Weights of a small GPT-style language model, trained from scratch on English Wikipedia.
Training: 208M tokens, 3170 steps.
Each number is 128 + 24 x the weight over its row's rms, rounded and kept within 0 to 255. Layers, rows and columns count from 0. Numbers have three digits each. The size before them is the row's rms in percent of the matrix's.

# layer 4 attention query, 256x256, rms 0.0823, rows 142-250, columns 0-127
101:081108173115153105122125106148094150128121139126151157096166128121143133108154121068134103109170112104135143133137087162137139072158175125077125141160110096151100135110169124127084168144142128139159095073113119103158115114168123175142165138150078122131144128164125112167123166119149129103104100152166108129131127136132159153078118130132121123115124110130141157169178131100120145114135
093:124141130092120135152107112136080150146138125181086111120126174126108135114124100149157088134105102151134140111130163100152136067129150120114155147155116166087106123124115130127106076124130105131106133107105108116088171141164105111133110134155150137135130115159091137145094113125136118072141072164162121133158105161163153128117157147128104134126096142131168154127108090176090107111158
101:099134155097153113123125154089158175123138127140186115165153110123118154122062140138114116139112160103169103130127136122131150122143112149152134124130137043143119136101154104151066113115138118167162125131145138122128130150154136105147135175107128113136140093147133119140156120122163154171173151157123181124106156150101126158121164148118078130133131139099147161142093136149109132113090
096:116185103097132089122100129110122156126131137143148136132148100103086091161143108109118137117133100139178135106163153141129121156121154132142071176143142110109131155114146113132123149104118124143123140115116109137120113109120113112106114091114117117138125137137147096093154152098140131154140160130158139106135110131130133109099150110137119093124101131142122147092117090088086123115090
101:133134159120140154111134107162155111123111152128099163130157139140131089127147134144121140110078131122182097137063060112124116131158117145184123177114122127154101142108144145149167173079131106145153133119134099105110085088124161126173108126122117135134126147136130125149110109121152135174141192112087177129124125110116100128130112081175119073115130122148111156113088136151080085151120
112:122116172151089092129112129145169117111100128093151147136082125106086168108133115097153188096123131092102134150126119114119109121141140134123146150158120110148091125122069073122172179120159151106133120140144134138140163123097148127144148127167078156144137161128162112156139123109132173117118128192100113161150101148143123156145132113111140162123127120106172118163133128120109142180146
087:135169123108132095123159141125121108163167142144126113105122110108138145149135110127102090080131132142185096132092160140128093131137154098171101158107130127105156117135135116125158120095095095128093174127135128157139093085094148082115087140134104136137113111207176100114137114117088125141123149077160119139163085123109134133137116115164124048149135102106111149093109113097137128116134
099:063145159106153107140115112116136108121132170110119156136133118113155174108152124121129139096160095140112062101131137116128125152179157141110142131109095148140112144115173160118154133146105119091097152092154122130095097125134106161126081096143108178136107124111137123133145142136171149107092117101178138089152166122110115136110117200146116096151082170115141129157116085139117072080106
101:103123149125158123106133120093132160101094154122124114136096115145156087130145119129169137132140114123124126097140132109131153124130077153125096180096182110154114109099119119135155143113149140145089129118158116138099089108117112115109134119138097129141133143111138118142120123150103100106123079136125129133087127071179127157170154094152099142151107133180124106092143196151089097131075
099:157145101057106137124118151111130135120124057129134126074107148141106122139147138102137103149175125111109140106104126123147123129094107111065101106132154145143140118106133137149093082119147113131115138099124101163122118129127135099091138082100153103161076135097137090093093150137156136120174134139130128125114152147125114135127106107086164118136112137137110111136107098128111175164119
100:137079121137085136155082108104142167127128153118182089183176165158106107171118080139171153164105109123139129160122150132165162091135162136132123115168138144115122098160147144114144099146112158147115133137125129124125109131133142159114123117142124128154090120144113088103155129123162101111176100154133102130108133118104133121157109103109132142132154103136082130138154105115083114116102
107:098116117108137143174163121164146119164124102133106162094144143125118146136086144137160153137119150087124128132119111129120093165140144157108128137128158108120134141131151124160128140132063176123090105140108108112101145162131132105127139108093147108131115153108142181157163134133138142101111156163129094134148131092126182160091135114098150176144119112115131112115142165106118168090111
096:126079121137096140137156144108123158135162166100146140174130152157101122169121097144111092118136162128145115085113139136131122108132124106089130120082151099099140092137098163133131126141114166148118101149144163127142107183136111149140120144096157105133131133130116113135141132167148156127129124101142133117105124135116118163146159125153135148162137127159053088089121142137140116100116
099:066141133145110140096095150130097120149171104148105113115147141069125122170133125122122173084152102141101123126134067094140151124124116127112085120163138128125123108117123112111140131113083119167154104130120163100118112128100084112106142119122150144104139129100118114148142120154156115150106115132094094115098111129154131154151122137139100062144110136184143098126118117127132126060163
095:096144103107139172130086137098157104122137129116105108121131116111089122054142177123136109136158146114149121153106180145127103128166143157126142123095128176099096166114183148143104128106110099119103115077098105121157111131148117132100149106145134146088144151100148102101121157131103113154140106097180148115157115150123108144153145140131103047113141135142089126166145104133149148111140
093:094146120112127132150127138171150128139128082111134138140127111113124075126124157082126155116118094133114140137126072153110134102134121163128124124124134098153108132142149169152118128128145092135149142121126175120169140156100151095135135135120148116145094086040179101129200138146138141102124128140145119145118128099158116108111132142165087095132057087152122088156143120100122138104180
100:153100123146092113109176130143157085138151167137140120098095099104139110141096115167142133162140094147123100144121102139105112127080119153139113122114133137093095108149139104080117129152129122139110152122127123178161122122082149159131138155149128170141138134125085142172129111140125152184137125107076126144124101123135117139145136125127124164145143119151087132141108130131100108179219
102:112128142150154100148122110157127127138148127138102124111143132123134132140143168118113117172111165125161159113122106143119125186115137149099140122139072101127105124148169100066084102088156130118117127152140121127154139096102150138127135111165107128103114121153133106130120117104121149133102170106105114128162094097130141155103129121112127140138136170101083172163124122098083105158130
092:115160183104125122144094112136157152126101138112136131115136150090107162114127137083136124059087152186151182111113201155149151129085150152132124108146135089134150149109107156131112154113110127103122132157101145127124167127151132082151136148101126140142115128142148142126132148079128164123152158125157153150119118157187159110094132130135095172149130168119134099115125160101132095117081
073:146134119153149155181139126108126115128144117145104139148128163142115156136095134124117123178126132113138089122147137128136108127164104163098144191130104095146157139110074099092143162115143165167139126158140119092114103105112113137098109136129116140104110113143112124147148105139146112106133126149105125104178165141090131103157152108084096115083134097098129124097112132093112121133137
075:159105144115126118062171152136135137146144126125166145103156114124129096090171120174136112131128140120112132125102152131116120138080134107153155093113117191123096128143172141164128133171125132126123130115130109150108143150139136146146165105107164103086109115068133139088071160118118120144129135123168167125095144073098125141140125153144175124116106137136079096174134109143160128164108
085:144098124171153160178111102178145082122111108145128130125092131093103126123076114145114118133136126115150104126141161091120119174153158118144132112123114151147130082096122093098141152071117152183146132138163131114134129080089104138133104100137126136155134168127127099125095088178150121174145147136101116087138121148139086136139094160106148104122096119100137122159106123130112097122157
091:159070131163112131149164134147154098082102130139174106166113095064149115135132123175141095121155133147147115125112129126122126134117126087167138128121133103122130087160123084110102131123113112145136135126123135135152151098125154147141113106152136160120111118122084097094085124141113110157124084160087130146130122135100075157132101148112139140112138108142174155127123116141131133145123
093:152081104163180166160131134144129147134083120154148149153105142151127144210093128154129087153128182143124152108104129112129119136076124140147138128121113121118150126143136127123090127114115168145094107144120105118159133110107122149171140077132103137144110138148120102153127147144098133114170146112116123121167116129147121109104130133136161122120127086161158159106151139102120134133140
091:160136112143162136136115085113156106133151140110114152095152123169099134105115112120081132131104149130113147110144149128196107151116141171075131106170140103128140123112079127114136124090152159161145078141159144143153146149146108111113125112143144139122162153154098162111153057118140109085132102146122144109150143151179107112118130131097161157104133140136160090153173128103135102137122
097:127159140123132116105156110132100112137144163114145120151211118117152126097106122091121152120098135079174114154132099112143123147073177109148133133166130121143076110108122110103128124178110143137142155144152105110124123095137112115139161096157093085130124102112100117116103135098124146148077165135149112130117109108163093135138114122137110105125128104137122126153144167145122118141166
085:147123122186128133160104114144179167112131099122126121159107152136091136119136129110145126130130166120131141090141130117110127134107099115152150105137161128110134117145078132136115145106153151124102070163144110149118181173110109157122129113106141124113112174127094089160109136103148131094147123169137126088111090158141124125138110133071157186102138167085137118152120148116122158154092
085:143165156144149139139130125113171138103082123118129137175143104147122129099122110083168147150097132153145119139104137159155102099145101149149162147158123139091166105139122117105102141103157136122137146096125146105146185142120128145131137142154124161154135140169096151122171108107136136108131144153144134128158106145126107154179111112141101092142153089117142123142120091115114160126156
097:111173142124153124151134122120127159113119142120128170133124133129127128112095143150118114102139144125171123085170107142096126116104087123180139136133124124079114153127136117165132116143125128104126154119150123123111199130096086126115130135110133085093120162160139139135125100133139171107108199133136158069084159103142125078137117144150122124103158138146160142168092115119134135140088
090:114127134104150114179085134103127139127085097120150055136101169096119129085143117126124110133118117098167123158126131131138159156125132085189119156129117113134128131097112095149123112104127120186131092135169114105138128137140078117142103138118138131136115105109153067123130134160114161138121108135124161135093147098172160121115171119139142145147124148102131141145136194106134176116131
086:146174185174127120160126140129135124135143155152123111161098159120135117107141129146142129147127120131141115141123091138074096158157129134123140104109138139105084128186129155141112149153148112136132127133144096117110147122138117136143139118169107138142120139141131112120128084150103132142078131159150119144108109111130121136109112129134137150145171098086096130155124123168121122122150
088:159190110144132149133095077126108151144102090111106113128141122155117136125131154127136131110138173122118108111165136110133118141148127075134157151118115138149178136118144150133137116115150135131142153121128135133076140117105105130152125073119147082117131160094078144122101138108161124132151108133149148093105166133148144095128108130151138069115088117114131056142158117120168132136109
092:140126095147082097106133120087128155129126142117094123142152128114131127086128142099119137130169094134102104153132079099143117069147103136141149084154113141145118140152158116148159169174157134161106134082152148167198107177127136166092150111085112120092159147128091142151130126122178140106153133135132138104109105073103164125150125150119150153101120115129108108147136122145156119137134
089:114128115130159088124142078128153127143098135147112125101130123129178116079105152111124073119159136137158126125147117181160067122148124156157140169138144099126113104116113113157123146157107115154166152141126131162129095144125126092127107155098148098109125156118141154079112102158131143127128099165131137133126111123140094129142167093112139108101103167144108123151129137127131149115119
100:112125075174174137126091141160144119128119161151146118147088141117160143100114095101118102124106140083146098147122139134135177135108127108181138141136145113137133096094131096134148125130158150156163129201142127165148147077133124106144117141121126106135108113100152124133137133105123135157112086117099130124131154135144116151123129113143143112137191098112148105108158140163147126091139
079:134123087120120132106128151106093147140118133150135155149112077150127153102083144124121080151127109134119118133127160138119112114141128147122126141117131112147087160143112107109105150114145104120124112129151150109103136123103152080152134111094106183105146154130125142147183166136148125157107178126121136108153128118058139097125111130154169127108163175131137097082096123128180142133153
092:105117084163136146128118150128114146167155147135074143089116093154111182110115152123106080149162105148126139092127130119133149111109122146168103159168087110109125169111141132143171109124110128130142096100152130137113132152132100131125058141126135106087155163136143130159115169112109127125144103111173105079121114131131205122106115125118142108135143155126141159125152112098122133152123
092:119142090145102141129134162107149079157096136137116098100092107153160115130146143177125166124093154168141114176105127155135122147102089134132104140108122138125143187102109145148174080120130136105074157114122089133118146139102133123128116083128154121141100103137144093106109126112161092105176139120110117137143154116128116090073128040146148127128126117080162147133105111096113133171146
087:080142141100121131141094133117124112121068103112098131140100125088159146153148132096143160089103122098142111126137132136146086130109142113124122102131165107138120128115091111155154166089163130108180130134110134134128121079100146108160160132113161107105130125115116111195167169162102129140104127153117145123092116151125101076140049119131074128119129080093080109128094125150112126166137
090:119124093083170115143109084102131147149105159126096195105106122158135113146121135113134112080135123145086129101182134135122139135127138127108073152133143150110142107131131122119114158119140149136138087128138129158131107113125078142148183160164151129130127145092134153114098120057181110109134173125141146152096130124118161135127151171142164168103105132111140124161164133121129111172152
091:143112138142130136118112097116117103161128118109118141157128134115137103167126100150132128133114098160075122186158074108127156142118101127114185124113153122143154140137155098155076109127136177076140130098061082112135132149158134167135148119103117141131109141124107084081136146135137128141152151083092169137148096135143087122119103144162133140126132090125119152109145146134099165104178
105:086134114119162075122156121170130101124119132121191123106098145132142092108157103113072092133149109112135137113101134151118140141129136099101072144101146092098103095187102095164102164124167140150133169119159156118149055086115163130140134141116114106126134086109124127113146169150092173111128164087129163116120141159096134090117141150172080092141136122128108171117130169120110166108100
097:124105105170100126143107115147142108123079103131169137160137140166151160114102093104120127099147091126113109140161136137131125151092142151120141128148099120123072138137132139106139188133133126116066162127111107162156093150162131121137094119138132137126124112132118150144133140123116127091145103147131100141136126103142133144162087087108200124154132128117096108111133199122092127150105
105:109144099088104144117131154148119119107119134104161156110137118133183148123102140131116134120147095112117106108122161168096144130166140112149149148130115084158072123144115134165150152130158120123132133159131147143155117119122154114131110158127147114083149089075175141135132121128131124118100100109137158130115136127126119140104138124149111130103092043161160099097074166119118121130110
090:132084130168100124149123110152109136117106094135145112134150119123126135109106162128142114149111153130107133156113128127169119115162130144124128153105079110185179163113115164138078132091121100146136119080140147156133144127173128099154134113150102163091141090105181107139159136113148123152157125128101109103143126120130117154159142110142191160217151087147107080155153133100120134143186
099:152095094147131133147112137118111110120123131135150114161129136109115124137107142122143109142138122131125129086116120119104115122122130140136123139141106143115171123135149129096116118167109125132126119135108110128148203088132131192147088163106167098123159150106121097135100116153127147098147084145121123103116124161158182151148073120107101138154118133162156123145134128161139152136097
094:119136126119144136152109132131115159140136112113098130071178104156111093115122148167116111150166134158161157113109086116107147158118118095151134131119134082098136138142173187191087131079163151116135168101110112169139155164113150134111141116088138098077128138134108116134123118121108138142127164124154122144116129145126105112135143149140147162144143127120125130137139157139141093132097
096:102118132116130134130109174122108140118124116154148120136139170069119099125144092125094155126117116088108126140162113170125111135105141167149076120146157132143148139107158083111077146119174162148132121136120121139146114116058127145132125122187149112135129131172134086083134163134144130130139139121084141102069166108109139134160149092110100134097122140131160149160159119154097107084129
096:143152096142147100070118099131128093170149071131121105152108123135090126133113124118097102089124172094112133103138135094161117147088143130123112146124105147095153141117149124103118123128143152094116152155170119130133138155118120140119137104133118097134142153142123143162170131133116116133138126110115123154109132112177172076118130106103146093090166131155108176138122119081111129132145
097:164147081111126125136163145116141085124116139105103122112137142097108139181134173095121151113124071126107127154129150081101166154123089093131091132107161137130173110129108135124119153079103079103128111143151117156113076152121145124118162145143143120107128126117114124143109114093145127153158132102125150106164125140154092106096125136154107152165116137109160117087081116116123093148101
108:145134123115138124124115045113122114127123101111144133116111159104167132099117105128104168092131077101126148104109131133086100149137138122153090148136120087103144167104119121115163162154125136104108140202129151106142118168100120131109127134089161086168126088128111139178133110126091092134076123128170123120155124111150128145102104098127146137133164164139130085108066145124156114123109
096:120160178153087118112198101087151148110109151126163132098147095114161163156152073120076136185133131094093142102144123120136133096107108161136130121134106101104104087177175136120099168154158128189115108119111128106141083115121129137141105148145098121159101138115093134152076150110127115168148162088129143140148103127142129136124115138070120153154144135168124133111115131130129105130148
089:106116125096081114104135110092096137107123117162126151102139121121168180089124124104106136118148124136141149142102083141033133111145139106140136120137165129153104123124169124087145111135128114116127131133106144095103132145152128115101164153128166137165076105088119129171164134121145164179117137127123118171171134130126139127142123046128092132119134165157106120109158156121121101162129
101:124130105117165134063154119127123133122104130116128091026093134146104125145173098112143114084109134124176146147108113131104161109116148159116105132123081123166113112103129116172126113123114109104096075137120126095109132151154147112089165136143135147111125083119155112104162138130137096129125104125169123137144125152152156133127148109175129102109120149115138130154119127144099117114105
085:105167155113118100100150102157166118127138141100165123072107159141161131085119134107144117094113143135142136111128125133123141139130125159115091118124102106093138132194184156129105132158118131157176145129108100131123089126149133107128146116186110103137134121130117132184126138125132136172121104137188096118122119115121167115112131091144112163139156143136060119104170149168117148147136
076:131126142139125140204096107134130121123081097106140103196127119145127121126073128102099172163114127116119165108123110122129115134124153113145161109129157137110137167117122107089117143128161151150110136127132140115133135155109146143102122105106091151118105179163118095156172129115143118096119102138126133166119147136119124136109144111088141104132129152108130116126114077114103165114086
081:126117101140131114162168135080142147120088111146089167154113164128130120125072142122154153142107141155139128115121123141133078142113125151125170138097178128123116142134091137148117143136159118164081112117123139130146148142110149109117116117127145145117161132171082135101145132138135110109141108182117156154140102153121167119129146128110131112119136112118147139150141122119126157122079
082:129141123090131143139110129135114173121100102148112162144073140121130111108131132131122170153083123130133172159137159151123099151132145173143119179130164113106097159131088117116127146086146139169140083204083154121140155142140095116092145147090141144159140136145111145166152075117125099085139125131104144130147117117146105142131140130101157129121122139140165106162069150111128136135068
104:139097147151112099106117157152176138165163169124123125137142127133103111167125068165132115140179161141105135120136124123141117144080129076130153102151138127114129132179125126171126152087119157121132155135124145157116121126106107170141108087132147101139121138121137158109096146139128158135099123125163131100115126140118150141146131139118112138130154138119113149148099110135134137140097
087:115117150122094145119147114095173100177102139119122106073126127165172148120107151126129129087095127096111106127133136100180196150123121135108108124146061108159160128125129130093126135134126132121120153093158113106145082155139112093156124148115105129129138142115165128111136105136122107142162129071169132124133163116126139118096168150167141087112116148131101109133175142159127132080143
092:122124126096111118127142115107163137125123120116166134100138108131171116120121157160151093146109139152143099170137118126123119121125145101078108110109093129153110130187142131129121138160148148095123148131107087092168121088155167160134142156145102089144104138104144140065124138083148091107116100113144178143105159102108129074154121136147146131130117138124143153122148110154124119127140
094:153142130131113123192136153163110115140124093124092117151163123106100109129125126135122121127158149180115122128148133098104136106137104144151138136149140143123136120124152120156119109095138089120163129106119128115096129136129135136160132122095162110087151142165111132141157116121127198124127167145091113140146064131107128112115111130096160143144116084144153100151105144112141120131135
077:130167123143145118147171145124189104107154126117085154155097123095124146114107145120120132124138046127156131105134180121081131115092098101174142124154159093101117157116141129122154145124141127117133162111120122145091136156118096148100162080149116140129157107128108122130123131120095164117166179106159124116174035133114150176127117123106127101110148106081116090092105125117130141139138
088:146148106169136084150155119162100143112111113135107107151137123150085128177121096126095157129151175135142121114124129101111145107137152154093143126167152142093109127136103155110131133134118129072126116141138161110023156165080098152171105123153155143073131139146128133123108157131133137148119132093142138123120101157124152109145125123144118094107157128137161107149113161132142147159094
102:127114138124078093125161155113131087121125117111121158109102143123150133121150140167153038105117125171109125134117168112073094112104162138159161156095123122114137136127140143137157100140140140119095109109113111105110173139120154124100172101132135115096108147166128143128148134112143145090096153128167164123137116132133109084130074101126133137120116113161088095087119151145156109134093
099:156090131155096134108103150122100103135133137127153106154161129113135171141149105129122150149137130185112111113124143185115116142100085142139093148094148122156101110122118119187117122154119122122152093145106111122127130098098118090152119153103105160139112124107167145123142125153178177115118116105123148093118138130142088155133110152129117142157115151152142153124086123144180093095140
103:094142157139171115129095157117131120175138120109129163135109142132116165103123125114097178114098094103113121119149131148111116107130143138165114110112111106100136104133172116065146176177118108086113116123124135117116141130176140118139152109152116134132165163102135150168195132138103175120135134105130099144107158165135150148137115121117121101139171115077151145087135131119150103125105
094:174108082141129125175165134132117129121122121133176071165108150150130106149125140117147148123103105168120103114148118109124127140127152164115172130158112189162096091129114145102096105148105123135120138119133090117136099138122147145117140108132125149116132151069103113101100122145114112140124109154106104118138133127153168106114123099131119119124170188102108135171147127174139095115130
085:166131108128100134145141146105132150095191060125186145165085137082183158124132112166122157120152167132088126111120090109086105127083073151147125118103176142122167128133141115175125110134119136118106141146130164116139147145160137161140136090157134108117160129089146161136116114090152129104125139152084102089158143085115135167143149134150114182096127126151123112143105137143141141116111
109:129159125099133086108171161145130080109153180136111128121107121119111128124126149118105092118163139109137124148135114123129112106104138120122094125102160144098145135135129141133144165102142134114146121129121129145104173098051161119139124137132112112130130102121116191123070134118163129141072152115144161104107150146124137065113098148108087112114122081090099160086088146129153168133114
111:085092147164146166105098113108135139129118161178123147147142085151170153172096131132122123117124112125148112136129146097135158116095125102120153131141150082127130171135098135074117114130146147091119118136139147122139141120142130117100105144150148113155116140086095167111107115101113095139132108133128147154102146115159181144152092132154066136109123125190156126107113116097149179152104
101:152116140117183131098156195139122112112133106115165121123138145113122134136164141139131126159166115124092089136136114141133125111112130126108098138138158113131124121117126106139120107155142152093073137130113159092140121108128181156113167133139118106110102108137112086130161160136116149166162108156161136147098127120085138116091131127095114136138151143119085143126133141181127125110127
110:110175147104107139157155113155150147113193112117122097106091100108111115118111139115119106100130127066154128140117100145130133082095122118157174119096107112126108190080135111136106116104156174148118137130136143117100120123146179127146172121116118136167095146131136178160107148105074117097103110131133116092094127107132152101108081121127114112143172123106094099117125128122109161131122
113:120111126101098129100141097131143184130130137103104134091136116137116110157110150148104104111148156116123123137170117110128154084155122132127151112118162105141113100155121127120125122091079134130107149129120165126108119112132132149130112148136137096088135196120117116091153153127155100140110129144129142138132113085123131109131094128106134140125152111145143118156104116113110061110130
113:121107175098050145089149153112150106104152142131123120150137128113130132124113115082135098163097104133147133117106106134132125147142154086145108161117141140204147107131115152160055108111162087162146097128112095167134135118113166110110131119126120135136105122107145128128136128105142130122088095115091126135108098124124098138182101112124160163152126117139142159123138149155143115124132
097:145125097151168169152076156136118155159124101108140106116128131110123114138171121129096143124121099119095141141160165129124105153087113120171152140110110123083130103118118150168108074150169189159138138135155159122146087122140102141186102101128145122170107109090147144122136137120133141145156133154121118107115102139133079135063144114123118132143067142153132110107127166162154117106133
113:131118132129174130153182145098166140115159102121094132130087124159134105112139164112129135133123134119159199129148142100095103100135150116124110163144105135114108203064138128103101105096119121138121148148127141093123108132132129075149139129110134129127142148118113128138121117133158154132154122126145163155110142128109140130127163145126103173112098083140105121128169138151074145157135
115:142178124099081124132129118107115137137179145107097132150138133099160132141137135132162088149138111141158124105125144151147111132134180164123127139158127119153106166134152132111093110150106117167109133121112110126094153130168172121147140101158116114138109159136127127123140100154134129096130086154101121147116172127116098133109135171155117074093169112130125181128133113112148105118135
111:132141111139191138135103145163141174142095147109161101135093138151134110162164132109079190084146138119162109156148144135155138131126111158110127129118108125082137137128134139158138105126169139086134158163133123113101168124130117127137086120156154148118089149116156171091134128145103117156161133117191119117136093151126173119140153134120100092106114118155131129146116128143097088109073
102:145118122151151157136131133101121122160125145119172109172114116125162114157097088134124158112117070117116102114125123109122146157112121153119135126138135105129148149119157093153102142115114118130134178159163085135122091131120144100146120102150147124145148121098106102105111134143138139142124136116104151112139125127120171150104120146110081094121145119176145154177125113134144116104146
107:111111144146120158141081177113110171164095121111111176113162105131156137114032094128165167120136121130135104138145163094152095134118158125092106147138151098129101123145170130137168152150115118081174143127138164127075154153124102121120154086152155160108130122154129157084147151154142120113118122087097100148134159155149122137146152133102149133131104114107157144113160136146121104136152
099:098149155121117118106148088097129067138176143093105155096111123118110144121142144167114095127126132088135094109162099152147139142141154143115129105153081092095148124158135129100114146128124153126083126106083128128091127140117114142122150129139134072097102113137094130094082136125140105176075120141134107118120123116110152112166105114138120120130150101126128148125123073058109148138083
106:130131133154124122105133156152091161097125101144110105162150117129087138136168146166121116136120162167158128117129076114085132117114147143132151104113140134118085105127112125096101122139064110103145105109108121097148126119169156150149131147130164126109078148104115112125131143121100136147120123125120128162131080134103143115122114129156132100120128120169139141151127133129130104164121
101:123115129136132147158090142113090161113135131155124143206154094162088144170146117118106123163154133129123098128120105081147127174108112094119164155123148161094157090101124145139085147086153123122128094157140111170128131131137122143130115115124136112094105130092146139092103126151133129154098132157128167104094083130125108102114099123118164140128124120080146105113137127138138102147112
090:111131113128123112112157165165124134125172162128150131102159131142093123115160097140108114157129177144145158132114114134161127139138119121142118103105146167140092130134190130126074099124096121112149146073149093092125146094127151149152131129175111122071119124094128121073107153145151145135178112094148115152096135120094105133123121135113167144149130118121135139103183107172135086150144
098:110146114114074137109131144106169092136120173128122164127116063095169107120114095128139106182157165137114130081131179144152106080055074119136153088111098146120128124148100140132138159133179182174129118123174108135142136123109154105081095140122086118156103159148134138091090157153152118132125129135095121142128152135131074129148097162104125167128128107123125150063152132131115108134136
099:108114120152131139164166149162102155087149157136176109138169166142113122177175127148108102147144156150120116106109110146170107122130163131132119091106126152126077132118152142142075104115100114153163110096166144147098132089141138177157141117158155156111120131101113112105098164168120138130120116126182119151102097135122100123130100154148123142132163126143144133118138130131162133162163
092:149106155098112130123121137127121173109141133140076111097132157152121120164143154125143170081101110125138131166100137116102123163157141181153090111133112092188130164155094140126135100104098129092134122167133121130135114158162168128141140140153137113119131108093137116171174116093139125151087111123130099125116149129100125097125128117153099119121161139160125096096175143131143139139130
110:120121108099154127131132135106122139139101171107120169115110119107177137114063150122125115137117101134135150168113140133108121173146127148140075148146136090129126142156095131090151156127165173145132179147136099124120134128156121102149153138148120128173117098141143143125182111092067112106141132090118103135130144139135155129102164114131132128081136112147138146141145179113117109153115
088:087140141093108118093087121136112131149117142144115176074115143165182143101118127134124099123076154081120105172085124142125139171154120138108080126109126131149149134171112148111134111113121151133152147133112076128112143159140125111136128184112158115157149122136153171145144103128119079123089184094142087153075146138098116128123145114132125143145126149157105139138097168143133093147121
083:161163144150186154193124128173106128107126091094136115146119150123129116154139107129117161133160161129122162097156122087143142122145094139125149111108144151119144111114134145140123142102135115149094150140117154135130149113121102138133128126087104154137144138138111101143081114137123107071130174165117089117098099130133122148116159134113156108101174127115132102146093127127112143112120
091:108141127147156139130149137161161098115174115143139063107148104119112120111144123106128159161137111119118094154110128117120097105123104124169156132137126154148100105137166101132100112144136142109127105114123104141114073121142125162129140122161126148101139113104154144116106149116127171193124084114134133137132134101127137141141124111156131142176123138104105131121132121126086147117142
095:116148145145202163156128119134113120134161130120161099149113083063103114160122091167111180154170142143148086134184098101121133115104080112138148094128133136112128122136141137149100130145144108084079129112096157119105119117109113163136132099124090102092139118108126091122099117129144126170139154153132111122121117150095139124163110123136076097131106134090104133133094146129112147148125
101:131175129129114127142125097123076148163121091144140173086089156128117157081116128116171126106146122104109189108145123101124095115140105119154105169127126099116172092114165139086146132131087144150099146162114088148120136157133087105125101109106167118203161123145119104144141095144116102098144159116139114137119088143104117162109148116121145124101134106139149116121139132138159115138115
115:144174137102085122112143124152110158131184138158122120131140144133154143159125127071114116133152125100179116118123142134088111117174133129104137127101135138117120148084126155128103128126135135139152144137141104139096140146095137085137132127129130119177163105134116180140134137129113108112079136112106134162095140121110152138135154177128171089122133115115155163151101142158156122111113
108:163167110126121121142137129128090134135107092113099125099118139158158112151134132131131129141088138121130179128131165068147167096115153170148105143103140156133124115122127137100168126154093088161120104140151130103138135142145125113111065163133090171162090155147148151138136116111128086099107144117123185121120090139166106131133113160149163133112105079129129148155128115129131097114143
086:133145175121134091110133094142129141156171137141165139107126141099125134093127103108126098129147144079166101100146095127130113130103114109120108168120102118081129149106092116132135152140164162095125165108076124170123172148085121123111112097149127082137096099129119105157141151172082136108146127126126117138117115122089175153169146157135109099161148126118115173141116079160129165142095
104:138125134133128131108115095122155131152145130122163152144097101099125116177131155150133116119103127112121165127133129116107152082165080141127098136122140138129114129129138129194092088122093140097102108135124123109126118146142161150115138131148123103064131101144129108081110110129129089139146117101165204116105100121124091105133096113115120148156137105135075082143086141096125132115110
101:121082108160122150159127098121113101166100165135162115104141149091115117191113077158095109152128135106129127102118141113124148122109110165077120116146117132081108152152106087102165160158122087074110082170165126107106145152105134086161088125144118113101136146217134087137145132154083119141115124104200119138146095159127104118133148128154076088126131177138106160111108151114152131104162
089:138107133155131109139164119099168107148136125143145140098125124073143089114148122149106108137129093093111111154164159104123105097121089135136156149166106074125171138145131156155141124147165113122121125123145096138134116132100166136086102108127092141137109083147118100120136143141112130134147078139159133139105133168116125134112119119163090107163136179126117107078131124130128143111144
087:108158141154143116142097095122165127113133149118117141124125081115089116159086126104136109128189142093128067105126133119150113135184126110130154158172173102126156105117105145119136095123149132144149137134135142156105109130095132117149081131126146088098091170188161087122120115128120137120136154106174115138148089156116093131145147145139111106118141128123152107120117115059093130150121
098:179095109145100185143101137136107143147134116119121074172154150186093107149137093161101143092128098147070116106134117105147130138087109106136140133113131130134137083134163109120162110158093091143109140151112128127158103103124137119144115159108118128196134132107156116153147133119146113119158124157130120114175110083120135157158113147095149152114146164114145110171117133205164113088158
100:115119130091129147149152095144101136176129099134112124107126150132133117114143150081138125095099114134130135113137142122137088165095133141135140101134102180132117167112128119138150109145140118168150093158125136146106128170131080122153112103101102148167126112125119104155122103174167120129187129144117103110135101134125085161080121143118105086184110096160108125141128138122137122141149
117:114085172170114156128131139106138126146151125164151104147118126124130156148112123120132140157142104107139130083103137122144141113126148111100134129157092124143118147192131121104091154144131112106132139069081137159111207095122123167124169159150098148143120135130078107162115130140125131140123108158129135119113117107133154136192115106115083130131139146156145153136119107133112235139109
115:099172081123158086132102107125155136111143120135164129140096122126125159119112152134095139106115143123170127146134108135112109120120105135141109116129132164129136153096162114106140083162126127109115121130103138096144136107161148115105100120142164156145117107078133169112173101107143122149096096170071159132163154131127143171167113142157082129117139099102113112087104104091115121172122
116:136161090142165133166136131119110168137101099159136153121101120134093109158134120122149141112148108142137110112122114130107071088131123125108158122148175188141103107125118115112148111120105079111110107136168120141110108154092114106124128154135135106111084137124118140111099108155164150109095158119161142061127190130150136107097081119121118094113113091126105136114121115069125085133158
111:137072112138130141147123114162169128149158109123178104123123143148140134129151146137134129103093134134085123136094120095082114136117077157118142110130160135099131156141142083113118131136174136134095116131151112082162117168125147146138157112140124151066172153124172092138152103144138173158139145113129118123142132140087130094107144133112123126099100126143123156060134152124157140130134
110:125159141148141136117115149142123141120144086153094150168148104126103126085116135143117154126159128133149087120163135130159127059140118112141167125142096116120104132083147159120174113117129157101126157117125127099100141149162132164086129124099107161172144135157144169148104161136105109155149175129105110116126130126152119147158147104100153155134143115081131119134122103138106101103123
107:153105109109114120191104129131081140167135096125137131119128169154121083142131121132135151132094172189099119138145157090105128165126156091084127132108146116109109095154145111118113131135108153149138106116079114134133149126124089155109140125145163130139134149120133123144121159170105125097145121127128095143166114123125107124105129119117161149165119151132131182128144155171157147160147